Weights of a small GPT-style language model, trained from scratch on English Wikipedia: 33.3M parameters, 3326 steps.
Each number is 500 + 25 x the weight over the matrix's rms, rounded and kept within 0 to 999. Layers, rows and columns count from 0. Numbers have three digits each.

# down: layer 4 MLP down (transposed), 1536x384, rms 0.0562, rows 1171-1270, columns 192-255
# up: layer 4 MLP up, 1536x384, rms 0.117, rows 1172-1271, columns 192-255
down1171:535541536497510493516483494481486504511545533461486510468526535506494483482488489499523492453490485499512500488519504495536477496523485447512502522498507484459505455485503492501533468469511495
up1172:541491493524495484517470522572521486529499524496524508467526501519507460504511530532455488490500519479525534455513517444486472486535480527500466488533521469548494524519500500478503507467513512
down1172:534492494480542585485512498497478491494504525475497487531579538522507514523444505492482482525517514443511543448480535534495488467474493534527489527538491488475524472523486486515506521476489508
up1173:461511477465515480525498526539516538499436501501522520486479519460480492550529532508501514514471476465526470491480520508492456473549482487495477507500473482512511482517540446500473486511488527
down1173:526532495561512516521520491449480505547507508484534531507506496525511507497516493515518536452485524488449495492513523485513507522507504485502511481521494573490525507530462456520500496467505571
up1174:503517496515492465490500475492498486484541481535526509493474488517532493500482440490482517523527475513500501499506507504498492506532499534517500481519507475484498480515508500526447521455495512
down1174:481500502488477469551499505478495482507481530509511490474439481507493545494478517509466521509487457490510520501500480522545509512506498502496512509496516519536479475475496523525539517491508488
up1175:531474512520526474505468480458510484526520509528552507520523523510505462553504559537535508459507537511511535480534481480489466500472511446517505493518485527508459464534466537495475470444449489
down1175:499478531511470491510464487513525509466543548546490457556509483521465527482474463515493483520464539508483537471470504482489498491536522527503505474509527505489507464495551486505548512471510481
up1176:467461483479500533552488534526497522505501531475493499480493547486493504483477490528480500501484485513527473472479501519470517479532509511515498501485558528491497480493514501476534490540480539
down1176:527490528508477489488497508461514543495474529504493521494466480519489513502508500483519517511489509557527495531517442482486488460460488495505524480507521542519503456534521539482515502510505506
up1177:476445530498512526569510503471477506516507468547503475488500509509513493497458502534497501483499487491506488518472494540535481514516461486505493492478470527512496511509507464475513500529496506
down1177:494484508477511514490518461475522491544505505516485500487492501502512528484485505511511495503531484490507484506503490470508509521482526454505480496487502541492499482542499479497515482516546488
up1178:471489473489503508515504525460508528487463473494486526499466464519494490497475499476555513449499484476491527511502509465473442523486512484546473497456499502527475475511481475488514533491503460
down1178:509453479533526491501529471474495530458503524519458469475474501528486485504485547543491520526492498513495504508504458452510506492473526509477451521489480522500479564474508498489516503507500513
up1179:471490537478496494498512553513548518476509517507516537501517473553492534532482543482492499481469535456514479518496504480552477481496518526474538531517508488501506564473496505431507511509519499
down1179:495503479491526487525495533508483516514475473469509503481480478514508503491521519498444536494519519481526550491483488487467494512504495482533509513522497493489473482493496494526503481559474493
up1180:526522510446482485453511491526505508529506575470512508532491494518499515488486517475469487465505512527479496492533502519507529534502525530530476531450512476506508486502529493506517467531501497
down1180:468505502537535523476493542477518519540479530495517518495482474510519433504527492536516485526463504522517498521536489495469508478513447489495512501470492454485502517479459493477521470522492491
up1181:509460540488531477457505463498500513499527515482536521482479488479451487484478545502524504498482490508519517476478517500509523517529486499477557548523485511509531484511512474531472538495497488
down1181:495540487480490444479504521529511501510496503499509501447502502470532475490467514490537533513489501493481510504471502506486516549510486529482544501500535517497493478448515445502545471504512512
up1182:524524485500504526490487479497547519489467539448495527491519467526469466479526494518521499530476505515465531504540486502493522468537514531526439577457476542508504451464465540508503489523499468
down1182:479515463458490473505545473477479519528497508481501547460466481486487509493496496477525483506500489552560518510524524503476561492520475506478489467475469496504475508508459490492476439516491528
up1183:506501532481482504477511537502492485466483484473475482473540503508485488531508495518494536499476519510496518478459478558491537498474474507525517487516468479487519516525497479498542495506505503
down1183:486500503460506494493511539535528508519492488471515434517524519479524457515484484505521456490498483510518503516489525490509513529507511497513547473494515491517501511451494461530483500511501520
up1184:466488459505445481512516522534515495540487503504469513516538499499505490514501514540485520515542475481495447489510527554530490499481545531451479535478490527511499509453513471478534485493480514
down1184:526516499497551493546454479490498523519517558521506527506501440504560517516475495485498448474530482490517541489516477451489509529496468458503520470491484552522533515508505522507487463499573518
up1185:495525493507507444511521530505473519527533497533540510501525522512506485514509514484506513494504511524512492525511497507525507529520526503479470515465514480501493528521462488530539513510497513
down1185:474462476480508509499519515476487484525496499462484496491473500505488544479493512506480498467501507497444493469469512482484546486483503488460485542482513483506481517512528492480513542494495488
up1186:512494519489526516494497491492464510525531566519501485443525534524507505540492548492472460507543487519525502525486466502490457474538520526518508474483518477481484482531537467488505491494484513
down1186:532453479511536536475471494486481511456494474546534523523522514499491552442468537476476453503498530496512493485454468505501547462504460466500499502449493501512566466456524467514488494513500516
up1187:533491491508517498514478497505511479501519552508497463497474520472494496494479534464510523517513475473461484459472521531510472516484487495526499524485478470518507473485482519531490468506517494
down1187:531485512495525510472515464535483533532498502482481493528505525489500491463525458518517534520515443520532477478495466549514492520520492489492541460486534494472462501487517491490487527505481476
up1188:521494516503499532553532505474528490481570502489484497509524468557478487471483543509517472512507444483507503476536484521504452463435480490462498513494497487501518485498480499555489518475527525
down1188:473484506467485518468518507482506478502500502493458495507484543560542485520523484500503468463521542504529474526471503522529501547496501463487515552549493491557524479520487496525478474500502436
up1189:461537471496529495514496468491472467514513552502520546497510509497509539453501475495521541491525517525505521488505479529541483483440492547476510528431475468492496499498477485521471503460474513
down1189:529483542484551527505494581479490497527540497473498491461493552531485489513531503568498519536474514460499480480532507491498453482538528480449485481473518519501540465476481507500494515514472494
up1190:485485499506474473477478477485480540462485489480493498475523489481495489458515506521494501480495490481474496492507501471494492499514487481540474485540496512539507419569468506487516522454526481
down1190:494493497486531524516522510450473506561502474458526475493525517538471475486496482480470482503474508509512508550512517502484439536514508516488492501498477481455497524489469473470490508517494501
up1191:507508495547483481543499545545496490514534490559517555497489523488525465530536448496495510503493520525503495491474537462503484476463489500455506488538486509491505503475503482488442487530564475
down1191:491511534489474502494512511507504503501522556476507465467521505451490517529503469536467518524493476474454486533458525449500506505487500504504494477522532490518545459538497466487465535541474508
up1192:524494465458516526443489481519463497526525459539543508526475520489484480472477513536508450518478537453513493542515516521506516457482491479490528491511527529488527536460500453503557516543469471
down1192:494563493543476515478502505539471532531510485510513480501496511491484457457514512574525496534508522475528438514541493513540494521460489469494489465487481508513535521489546505516504482485525485
up1193:510483429529496480507489473538495493520475504563492436468520518505475459510494515470505491489487503493511518435475523524520485521497514518516487444473508498499493538511484455518486520466509475
down1193:507470440547525484502498484505495466509474533549511482479495458518447505496482504526448503492456532507515487491495524519472482510461484534509486469545500485445502523527495513532507551452507506
up1194:472490493489542518486486474493502496477488438498517505535480508486511491502495515502509498526500516462524454528488507507516501505481490504531483478521514465520515471513512463511530482490460508
down1194:473490518511503495496515477490520489542475506518461476474485518491489494503498533491531474515498492511523492492541521536476482492507556533477501506509542476489500493499508494462487507495510517
up1195:495488512488469576452535498519472545538526505507545542499482515466445507502503509514527511533528509503485540529535508508470490541557543501495473556461494509496499510471540483506522506495530539
down1195:533561475506511524542499469521550461497523499537503510564518498490449448469464517483500512570496484544505510520563515469549505565512497479488481536482485433493475508515484510571529484513486445
up1196:506526508492464510502517493484530471450503498490479560545523506474517484531449504527490520462498537469457484486506467543503505521474480499492474512499486464506466504470507478474502534527517520
down1196:445492490497506490491487520526539505512491522483481488489499484488500495498480514511518506502480470460510506499535467515531495481520478487463488506492504540507531488518497506511551468502507469
up1197:535467528535501447488527497431489579465483532552518483491499502518518467526521528568479463519552430472493448516519479452463515523489515500511481472474521508511501503524536509512483526538550545
down1197:515474587486507528527497504467496479420470495540535512476463504500507458482517466503470507502485507487501510476518481519490453520464473499487454555477461534538522488533515453503507519509533510
up1198:480465473503493578455491494564495557474479506528501454490486529488501516508469542514496491485493495515533529537497453532449500464498537534510494481498482503457482493501495513488535475517501545
down1198:539486471428501546516530500504535490500484484491506462446509418503482515461505474528506479501500523469481524506504468511512506471471491539514520534485507535545542552507496517475500511512486516
up1199:491487497481480473520516509428513495519518546463557495462478519496525486472484568479492536448512485492512549511520509526492500463512478501524520516525498480483506511493530469487523476501485512
down1199:481482491499545449474495493498515482472481509538502532537510463487489478487497500493513495512491470538476518525483524522494510509513467485537515535475490482499493507539456464586520458526481498
up1200:486519504491477517475478477474505524485546520501512509499487496464488506494497492512475508460522525517520467524500504473483506438497488494529524501492532472486482467526463536517523515465516476
down1200:498570505489567545523484537491546511466508466527508517513489509485488509532540457497514515513491519488502484509451514489486526451515485477502503490506486504475519504502507542491493498540515521
up1201:430500492506467493535558475568495477459513504502557483506541533485481487573482481515536489535506491508473470460485510452492457475504503500458497471542503506487505512448467566491486509467535513
down1201:480468489496469520501526457449543505484518471514489481454486480529483478491465499525495499499507494533526469502514483456513509514512515480506541510521441504512531494525513521482491462468483545
up1202:460468470493517478531469510510496493530492511457568482482518490592502517507481496502477471461520484521508486499464520490510480486509481453518515520462495527526502493536486457477498478476507478
down1202:474495492500506465493512505556531517508475515509500498483503505510493521494478545510478489526482478510520519507493483501505535470450521480490451489510505501490485506474504477496443512531513451
up1203:540498451486462454467488511465510549455506491501466475477525495471476502505521495490544479545495508548523518525501511524488482570498486430496539475515528521474536532509485461476521465494437534
down1203:481532486505500504540548515514533493530489453531523529539523504557494474536489521503478506494447537482470495540519507508486475483501546487492495483525510537528505416473515538463482530512492490
up1204:524514513523497502525491508482502514485471539504488475538475481473499476487482483466437459496429483519505495547515496502466498499489477540536430497510475494550472443474495477502517478501475468
down1204:498486509516511502462487502511493496469509501499493578502493513503469476481510525526497487455496486503545574481506536436472453500458508476510506497503500494466503534518540519543515549438524525
up1205:481512497528480526459528482472489492452511505485505484503453494509484487470490468489501463495528510481534542524470550516514464517527501455511491524511546502485481492523488491500524529513520517
down1205:478510538475498534483502512503508514469511471493521475497494513481490549508487505434436537521488543516509525493483464533500498516501503524501523501484482487524522486509423445490500517465524555
up1206:499472541526515450454519493532486523502514557525520531504467533495503497531517501533517490534494501518546435515502496492481512518506521543492499513500505523515473490516516466502521459529512494
down1206:511490549487474492536480504492515488480491502503495491479518487507491523468474492513520524457503485493538481507508546486522506488492517485506493462518501501472523476496497494502506499499514507
up1207:471523476497529534526511552488442498452456505481479507525524527524501509514432522545519480477491513519493484531482524480472508497502484506487531543476518466484429523500484485516487536486468471
down1207:527503489502458507515486506523468516481504555466475504470491537484504536506497552497478477525520499495487499490489500497494451479469489527498467491504544512480470511557545525489462494517476524
up1208:510548480473489516495490470503532509504477496482484490479524492531459468518484516474500480506522485503482512523532480514467468527553512486563513489494500468512437515519487513543500519560482563
down1208:538510489506489481531521497526501501543517526522529492506485464457514463516510488514527483534500520497506455460539473467546509490490493527453469518546536515503538470438527511497509491499513445
up1209:510474476491518491472506530505498483504519536528486491490508501490510504478530543537500505492514489461468491488505504515515478507521507556507518513481482488505521484515488516461523442513496482
down1209:491516515465494435520513487503489553468477479520501513515489502490478476518519527492479476525461454506491511503516464520507496492523448501521463496460515507483504495536493499521522476505502537
up1210:534492445505481529536524503494511502536507506510511490517537548527510510497538520463514502503518512516499513503490500489486476546518531535506484546488497515494499487472523475489533493505461510
down1210:502511499518507509490491521503496513527462465518503526502543487487502508489531512502520487498518498505502528476467503504498499482487456504487529507503537506522512509488510461492501492536480481
up1211:492502513518485512459498444484522522509536465511475463470499443488454441492525512524512485484492527477503528493513532583467481499523510498540487513513523515489511515519515520502479528483463533
down1211:509486495509524533515509456499515530508511515496495516490499528504469518484516489479459521476474454507533467494511490499497506474482523532519526500480498489506520469497501508519521469523524497
up1212:489477485463537460502508475502504504514475530496543505468515493449522502524514526519515478512508516514511514536480517479502456508444476517539495483489541525482527496550503475511532483511494512
down1212:493539532534481500520490481519485502527515501500483518508530513481482479518533476459456540530498499507513489514500495518532495503517512461457492517441460478494523539499530479470417468456521523
up1213:486470492511517490510482465515475500477496491445483447505461518498491492497505523453483524490472518453516495470534467479528512465499453509489491484485519538513510499452502507526511535431473519
down1213:552543493493520494530524462537555528471461491536532540487459497489544472495470535500514480456478541472527446462499493496464520460523504517480478522490441466475547522519526549530518471473524495
up1214:500477558481548468491498526495482492471482496502452523488498481441547502442502500522517490502510562534442533507478490529500501481481481550473561476507503520470486509543523485479424481486461525
down1214:494514487474452465540498503433506490472496472474496528542488498544463515531486483520489436481523496515499492515497539480548526502507461490508500515481510511514478508469456487517506494476471535
up1215:518516490482478480524488499489511543457497495449500518525449479484519502477465486481453482524491518465503502460489490487536531440507494513461493478530482552512496520453518540506518505509518482
down1215:492512493492523502468497500485501498522534500539515528534522479471464458489474515453480538477507495514496509503549466548499512504522536476471467502503479465494515499519504519502501525492474481
up1216:538477503504454487474508523502455496476547480532499506513501484528495479475505510487477500476483438526558499483501525531461518503523509543472494516535500542528490498483495524485477510528499541
down1216:497485540510516498509496511506477517513540481486498465483485545528469491485485464488534481491501481530504539516515498510528505500511524550529502489492504496516492485527504534513511498531533539
up1217:462512490527511501478493538561528499526500442510529502503479526471505484497481494528473461499521471508536525544527484463518492505511555493501455441477497480517499482488508494487510504530540506
down1217:537519508462497480495491531499539452497502520489502524507516514491490481493512503527532513515478501479476518473491464468491526512506534490533492499511538476498488489537524487474461466524524475
up1218:503496491510484503483494473503487494502497455467514506469475520491509486485463502559492490539497501526537506486468507542542494535501510460527538492542519485492476491493451519525472467514530472
down1218:489506475542506488487491504525506533475507507488479481512489480505507488524505507509520475465496514510524495508523504468502457507479505496544500501456503468518446460442488486515474501546511481
up1219:504524492480498512511516516506495459493475518505499496512542554478522453503491512490484499510512524522505497589485502519488530510472455498507517510513527515489485527512538444440505513506475497
down1219:482490510525479456500445521518512471450497518468525508447493527508487501500476469502469496479504462569505514468530513495515474488480492521494517495475511503495527492458533530501505542481494501
up1220:481478521465489494488510492476475462464507548476467483474511482469473469488505460490486531478450500445521480488489477503502543552546510518529533523497518540513456473451483487488500506499451492
down1220:479522507503536548502484496495567511539467497496475491512513534546496467487498500504482502479489472525521518537483523495514530474460526494497494517509536477459510529486518416505499521479522491
up1221:477474469478513520494479515532520455464488483507516518495501480501521518504489502513500500505486519506466496530452495486473552498564508481524522533479546485494510496522521475479509484536514522
down1221:512468482473450482512474481528494525486501545509551530490448526517483504542461530528487487504465495491513505476489526505483509505508460534512515535514486519518478500525502512476481466502504473
up1222:514496502462518507518490501508478492515493471500444539470511510474503497495493527492490496462473544497479469526507499472508520479522471506492486471470473482533488501467495479501505520508510497
down1222:506486522501501495478527488505496543493510484504580491466495506484521484481519482509507529528453484493526481531467492491441531535498489512505472528515477506490501487481467508513483504497515493
up1223:504427489524536507521473527520467521454516512473538499489493516496449513469467496512520471497491507489531486499552507506513509489483501487522499489527490496518511489470514532508530499523537484
down1223:462503516487493483483499530516490507514501536504509466488458490497470487484499506516463477504460484481491478494497517509498475541496517495486482533522477494459510526536539527507511504490482478
up1224:491468515495512454509503505510479516450460525508544488522505497549497484458467521503499504517495472516488503462513480505492553481473492429537511511524500479539523489479481492526527473508482479
down1224:500492481464527522495481479500499529510548552491476508502485475518467473504520460555513480503505490543460488466507507447509509519476483470501467533527509463569532457531479499497539449493524502
up1225:523511498538498491441446553504501515480552517457475537513497468462542502517507548480473517442454566494459489479511507449552493487499516534517507490493471518474528463494502477522464497482485526
down1225:503473497461504576503536445477553466528488502497485526509495511515498509506522511494514444515487511501469536552478520440481464471505492480515488492495491504536488551476553530520507491453504498
up1226:486509537480493500502502494509490517469505517535497503533489495473493494489503518539495479475510503487521504512503506483483533494526488503530497489491464503510522493487503499501515493544534479
down1226:508473462516511462483493494460509470463506532525499497481532485497508521505470505480486517508466459511486517501480508491516480489473482507491495538477523507514525515473519462496521491479481473
up1227:542460522483498480497501460456508504482490485468515476480528511514506519498474469487528502534508512511494476476464507472521529540482504515498472448440502510536486499460508496536484508533497497
down1227:509479491513489499494476527470504478479505534522512466493521512487498528496489470506498490505483490498526523504514472541503474476540517514496481497443538517490470508520504527503486533506503487
up1228:500470507535493488502512496472468477516511497474507510454485504541464517508471474473455504491492477480501556545523482553529465542524499473493506504473511530546506476539490522513555480492490466
down1228:506462504469486522481477494523504528456548486492550559497539543502489502503467512499457499465486476485502523507461493521494474444479538501505492544495549472553485499480521495488508481520494440
up1229:473497469470477511525540454484485561541526511520534446502507477519498478507449524532540461490486526528513520512507483508473503498493491465499493531482460500447543468479509489452489514474502520
down1229:506504506465564530528500545473510493507454470496502467485490496528476512516553504455507462513500492524519469491485486519515478513460515499497502508486505474493530499491488488501475472538520527
up1230:512515493530497528523526519527493542525556484481498477520514500505458478518486498497491494476476518478477519481527518482514539500469523525560542478543489488497523510497522513522581483485461522
down1230:469520550486450512529517514464555465504520537492520507510454474527489500544498565488527489535480507511472468520487588508508461509532518493510473531502476482471476496487477502519487443536522503
up1231:508502479479463501544472491491546498544485580518458534489513553503478499490512521450488534507475546501480483487517490507443571450501500512489494475488478472465514484471500506480489509485488481
down1231:489441469514491492493513523506488491518524535571493469472501524533523515515488489540505572469504522491479445475489492511558461471507511489516523480483508485520505522482512465517507498504499542
up1232:520520452484475537497496524471469505482496481454477476465552518443487453513554514489526523520474465476511529526513470496495515524471485499521479504498480487524509513526517499457482516505523469
down1232:452508497515476508520510506494485481507443473505523470472506471513513537530521506465535463460483508463539541468489518476512543496502482500511498512528470480463507509466483461481498510488494486
up1233:488487479496487485471530479512526502482510515533474508479532473486462533537520484499516468506479493483496459517505483482477464471507512491486504539478512491492487532456450480513498526486439532
down1233:507481523541505526537457512485526512508485471499531500449485504519496527485519532474460530533480500496543504493497482522490500506508501482509488453500509486521518509508491534474519512469467514
up1234:506517486511510494527525493443442490446495528550521470493490451520497500477485487495505508478453494482518513498490512472492466486539495527496527490531483533524508477515454548486491527492508435
down1234:500545542549522505467505474506532520497495506521490500531489522483490522513540497511499509520507494518510458505473466474518493510478488494503513491511497506504493459524467473512455496475480527
up1235:464526481488502538527485521512501437505495500481455494499493492509487486529504501479513503524488506506518489485500461496478480497517490531503492508521476471474477502519472500533483513443497523
down1235:493530503525453489517487487501489481497497504453510524495476481515446512463505531477505493524537502507522492524500485475503507462477522510479477468478499521498483521483452515542532525485479482
up1236:537486523503525481536512482522504529524481524498506543499489464467473524487527562497495487533511551540520493482481485486538556466522500512506519499432543518492503512492539483484491563493530472
down1236:482462494497515480478512475519480513465535490480493521517546466517484492486507504489473525460519559511507486511500460494504500547501503498502532512549522532503475526504516484518522498460514495
up1237:510488502565517475537481507521477514472512486544518478481485482467476508472502514519494488545510512530486502504464475497443538473509459562511491484493531515549500482521473549526525528560517480
down1237:481522466517541521470475506528521509499537477462434444457522455481487493524554488468512517535519526506483500548511514523464477514548502532492496474529496542495499532512447513481512495500537522
up1238:483517477488502535465497499467477468496475467462501482481498538456514495502495493564542497518523492525488534540510476521470464477482462495483507490495510501529440493513524520487480498514491485
down1238:436521510473500486516469518470474507549517480508488517494528489502477510492469546493483465476515494510468510524519493475511475493479535538500468552481520473498498503545485456490512478497504508
up1239:485531521498477508498542513468521516528495496457491486467527481502496504492461488497474485442509505499509542510447486486482544508514532479496476555533528464519497560469482540475491491518515471
down1239:480504489446505530471518474500506515512502454478514486540488510499433480520499492521472525488478474496506510491481456568474503522484491487492504514504513512517499495510495550481516439498504498
up1240:498497498494480468516483468547502550445433489509500505488454509509477529469504551476516474507501498481500512493478492523509492531528500477463517511558513514483516531474475517513523462466498503
down1240:485518500512481509507485485496556498502513546480503528499534477486455500510510483495484500465524485470492511497461499551533530476483527524495463453485533530496543495473511499446496465463494480
up1241:534548494526475518490518509483533535490524504539500515458525517524525482506508490481474488540543504487415492470476484474454492519524499490495492563528470514496478472520491530523511518536500522
down1241:470494505496473500473544469479498463487500523486526500463494506508503505504500474486531461511480498500505518483468527528510531469516466512508490517469447442497517486525481558538469494508496458
up1242:516520484520505498523485481499493503483537516505536506470507494495498489488574506480487502485509533500510481500508489502499459511474490474532537504530520484498507496500504496516524493501478482
down1242:496488474482455488538529474525496470496503476485500514523479493485500485500509538506491515502490516531485454534493527465529492488458475491487486514499443453486503496514522538509524515537494499
up1243:529571550476483448423494495485459506544501539555490526511454563496535431519513492547507522491552471518512492528539470544466460461491477515531514528509532510522484500473540558478528497481467542
down1243:469560524487504472540506472452451473479438504541557467511420462512521469540449430530469508464469429455484436466522546474469427466521483529464512499533432500516503498445528557519434421543518538
up1244:495513439509513481477481499506513544529503487465537465513482514495506507515531508553506446486530501476538487503493451452506529521489494488479507493525570525512512516506506476486512531535514501
down1244:475526499558545521445474517514485528477480489553504496489485513485460481540481501517514552502511489489476513483486508525458539506520498556491506539491475487464531484499489483475495537458481480
up1245:490494538490487487539509518471435519494525531521466515518479507544442516545498476474472532491480515517466496536492474482481529482527499504504539500498453503525505461453541501506510497480542497
down1245:515467478508484518495475497467450501498500466504483505544496493505500509532512491503498477527495488476537511485536492543529522461499497463548497511479514515460489519475503548445505450510492517
up1246:531482473533514473503458489489463534506507539480473497504506547474476544500483514478472497485512516554494492499491503458474504500513497483504450531519528493523549530481557510541528523492507526
down1246:487474522488482466509536526515521490492508482475500469501529508506483499467513570479480529466504523463498503519491539493515501449524518533474520506505486511476488491560461518512429542520493542
up1247:537493533464500506507451515526487541490460524527489448509498477552487454547472520516494528466504497438495479519449517490443477522512478482483484470495508479451533501494495523516508482520559514
down1247:465463495504495510499497533544498500526463506521468508492507454545502468539530552526465507491540509479560472467466496476485574489489519477493480545492508487477500475511557525501524534508525479
up1248:538463527530533492544519526514475549488516506559509510468500523528460523511506485548482459500487507460501523491484490474561504528452493546484491535533444475540503475527494467524465494470514497
down1248:521506475521534477476504456530511491481487465516529484484469466513479520534497515472492479491572468482485503511469503480522527511563494504491514552523468459522511526478501488544476488502512484
up1249:493510492494490496577504490488503485482507478471532510481463506514498478490495511501473505504524483521476476495533502486526508465494457530510502496528509541483460483458511564505492558516550495
down1249:487460486518490475507517463465456531463541499440506487484466500522498505486462465460484517493523490511484502484508493508515534485450504529501486478517469544486477447539497490468493509489457484
up1250:517500486479475487491541517482457522519541513502542503452503495487497515578500452507503513533513497467528479499514532493508499548490476517496499496487488543475498487515511502466464482470489491
down1250:500444519538513500478488485508491520481489480492502517506504539490521522500518488482521466528505492503474544533542503527502501489502513522501481454490513487478512515483444480514506477508483521
up1251:451499511468450527512531519476469477462499452507479522501535456502512428493517495496499493471462468493470489497515514489479486495530511538455523448498569530519487457456519460567492500509501491
down1251:470474484486522520525539514511465453532526483510491504515524496493551521512504556527509504545482517532475508552495486497507483454526525527537478471488510486506553512487493492522458483481528526
up1252:527456516458488546529530500481525534472504566488472534447532495521476490495468506498515452498533520515521516566512498550528486480494496509563549473505472447503463494473454521466498491448519481
down1252:498515465444519471516567502532512519508500549507461550513516486479505539549495500516483483520472495454479483506498467513508502525481503524513488491486468406467475518502493562489473485481512524
up1253:493471498527498526543521485482476529495510514526517494470485520498503465480479478493481493471480471523490484492519471521503494514452512485461490497535526457500497486548473466488496503498494448
down1253:503519498466485503493516497498481482472486536524520489488501464525474529467478471541473486488500502499514467493514467533517484509470533521488553500507474488535502521441495510477495502474524529
up1254:466475471534473496494494505487493468477536512500458526454522492492469504505468497468508550475519464469481506477463492501518538459506510494473512490527488483480525497467498529521472483463488502
down1254:537523512488528518496492465523515519530502492486499492520513491504521496486535484512432498473491489536506521548525562552496519497493510506487513462497491485508482441502480499508481514506444454
up1255:483551516485509513498466509502492499526483519489482468466492510476489517546490570502502514507512455522497523509503465516519515461502513506535497493473514500511472506529550571481498492492473479
down1255:494498494496483476509470504524494466488506504470505520458474514503522503489483530490547459515494529468504476520540494528480518508530469477493497500471526507505498540486528535468505514496498442
up1256:521515471488491513471495521471461481541514469510486519501499501508482494521515516507491481506538537504499475502496519506511494504494527497474487464490468484480528520448491487496458467515522494
down1256:499525502498468493540488462552459485502457493466498512537504470484512472476459501473502480497501516506509490503493527526506521520493505501535508492487520484453502505493507458540524516492495479
up1257:511521491513501503522464511486458514462511516487512490494546492531537492501475508497474464487505480532548475516493511469545463474469491515491466501481499520473500478518488513471516462503489493
down1257:479510474470469445505507511508502500491517512502457503475483469453501547472514492507479520472520515476476522474479483500525517528517461476478544474491504468477524527495507507507504513473503502
up1258:536520507492522502540476484486526524529474482515491532509480499493533523483507523531499465512522509483485512491517518498500472508478492508490504510519492431463512503482502505482489483487519478
down1258:485490483504497473474551529522462510508504515502493467478508517506499516480502505491537494506465477506476462465489503511511514516495496499499509476481494530525513512506491507501482486536489522
up1259:497469512518512459499490507530503496507529517502518468513497509503476526486509519494451487507515463502518521524537459522500511518463512516510525494444465485475557514479513529513526492500486508
down1259:538462472516550454433551489548522511504517425493480505520486485524452541503479482427477502458494512460543464544466519484539497524485509483493529490489533471491518523509537508493457498476479472
up1260:511489460479486494480505484520503482524505507510537515478542526485515542476471502489502457484559493488492477517500488530495468496458511467536543463518453487522463518475510527520474534495490515
down1260:515543496527480502494534472502499469510466490470485498523489498494476501516488493534493482544479491517501532499525504506505563504541508475470506479509496476500509515505518502469510473487528504
up1261:498495505454510510516491491500473472488473474548571535523491520450555450477486484476473479523462528478515540518492485469495519535526503478529441508506529525554515438491500473536487470498487467
down1261:479510513488517528477524469513490486504483522485523478549467491513428524489524519503508507510518531454480517525498508482475493497472538459483495465484432474538554540527557505481457504484504505
up1262:512503493479468471506478467486508489515501523525501472519491530496527526506473551493535485520451506479528476537479475497503494502488494489495498523512526485455493470448506514483502483513523559
down1262:504483497535526522472486506428519469572507512493502494521473519512501499487548520526509501493511512529522498528516514509501504538547482514489510499502497551466488502502526494487490480511491466
up1263:497497490468493466530555511497510507462503524507480528530484479437445481526490479504512496528512476496518499479531543489443474479544505537471490517496500510503483521547511504552498508509518533
down1263:473501524508529496488458496509491542460485485502526507505531497516511514466445496472513520522492495504519533473471452529547507538428495494519491439503515572458550429473495514523511480505483496
up1264:512492452499539496479533498516476509494475469517527518518503482524508480493536458473484459499507503483514511477500468489475477460491491482529510485468538507517466537443497498539460494504499470
down1264:526468475499512552599496483473493490476550516509467475526534517466485537491516483509448505517497466470500486463506524483539509465447511479481538483458526475458492497558521534480490469537514490
up1265:504542448496487459482482511526522487463514478486516498512524490465497482492517540505493549512486515446458523513482482502496449491508495486510500498522490498484489503517501451487496510484492432
down1265:500511473490508499510518511515480536511475503500501553490494499470499503516521504489542516484530469488508513497509522488512444487491461503463506500515514524482500517502475490477484474461507507
up1266:522536488502518488501481515470536536505499468504491517470502503484515483520523537491476493483504512477506473482498513506496498479500484518492466472522524495494539510507519493544463524497504510
down1266:442477520467491521490503532510486483502539511462509500476501474493502540487486541509529513504495504543509454522518557492484463473509497442513512462494529490537503510532490460508510489497508498
up1267:486429479530439488517498511521507516529491517510467497488522457477513501485516530517503465484530467472462507515477490506414463567505514457549490544493528521497514531532462503574491471489544529
down1267:528540482533547499502538502487465516486457517482533500502475496478502510515497517555525557518450532485506475407459478500499535474552464522485544511544498484484472488490497560467528486509490511
up1268:498515513492484459500513476516478528545496461505476506514480511543534494524512496458462488514531489501514464496518511510538503474538486538502531480517512530504489528500519510475539498499494478
down1268:526479465566486469476501512484483503452492528519484476521494528510488508479496493451557506523494491516539484481497490517535504475470506491467455471527500503508508481461484526493486488498508534
up1269:493494445557460461468476472487494498551505464481518497491511524491552536514560510507521520466501535493537499483487477509530483495531526475514503537510520503460466470512492531511506478474505479
down1269:536503511547523540543487464512502488504482524512541519523532482484496478523516508480519510510487500494514459471495503517533506508529514450460550544492457481546485551477479493462512528494493483
up1270:521486479490500508517492515472467530494468489491496482462533531559482497481514464518536529459508489527482489542518498495473471527498472488487537494531508506480505454538536504507514490520520454
down1270:489510491514491468495424504469511511511467479499517527495479515474528514507491454484504536494531493503520542435531498483498508546475502495522473536517455499498480483511491532555517482500510496
up1271:491449449498482493501511516515491525483483483489454488508513528519472484497494537509464485466487506469523521501498490531466493529514514537474541488525491492475521449524485471502472479446519513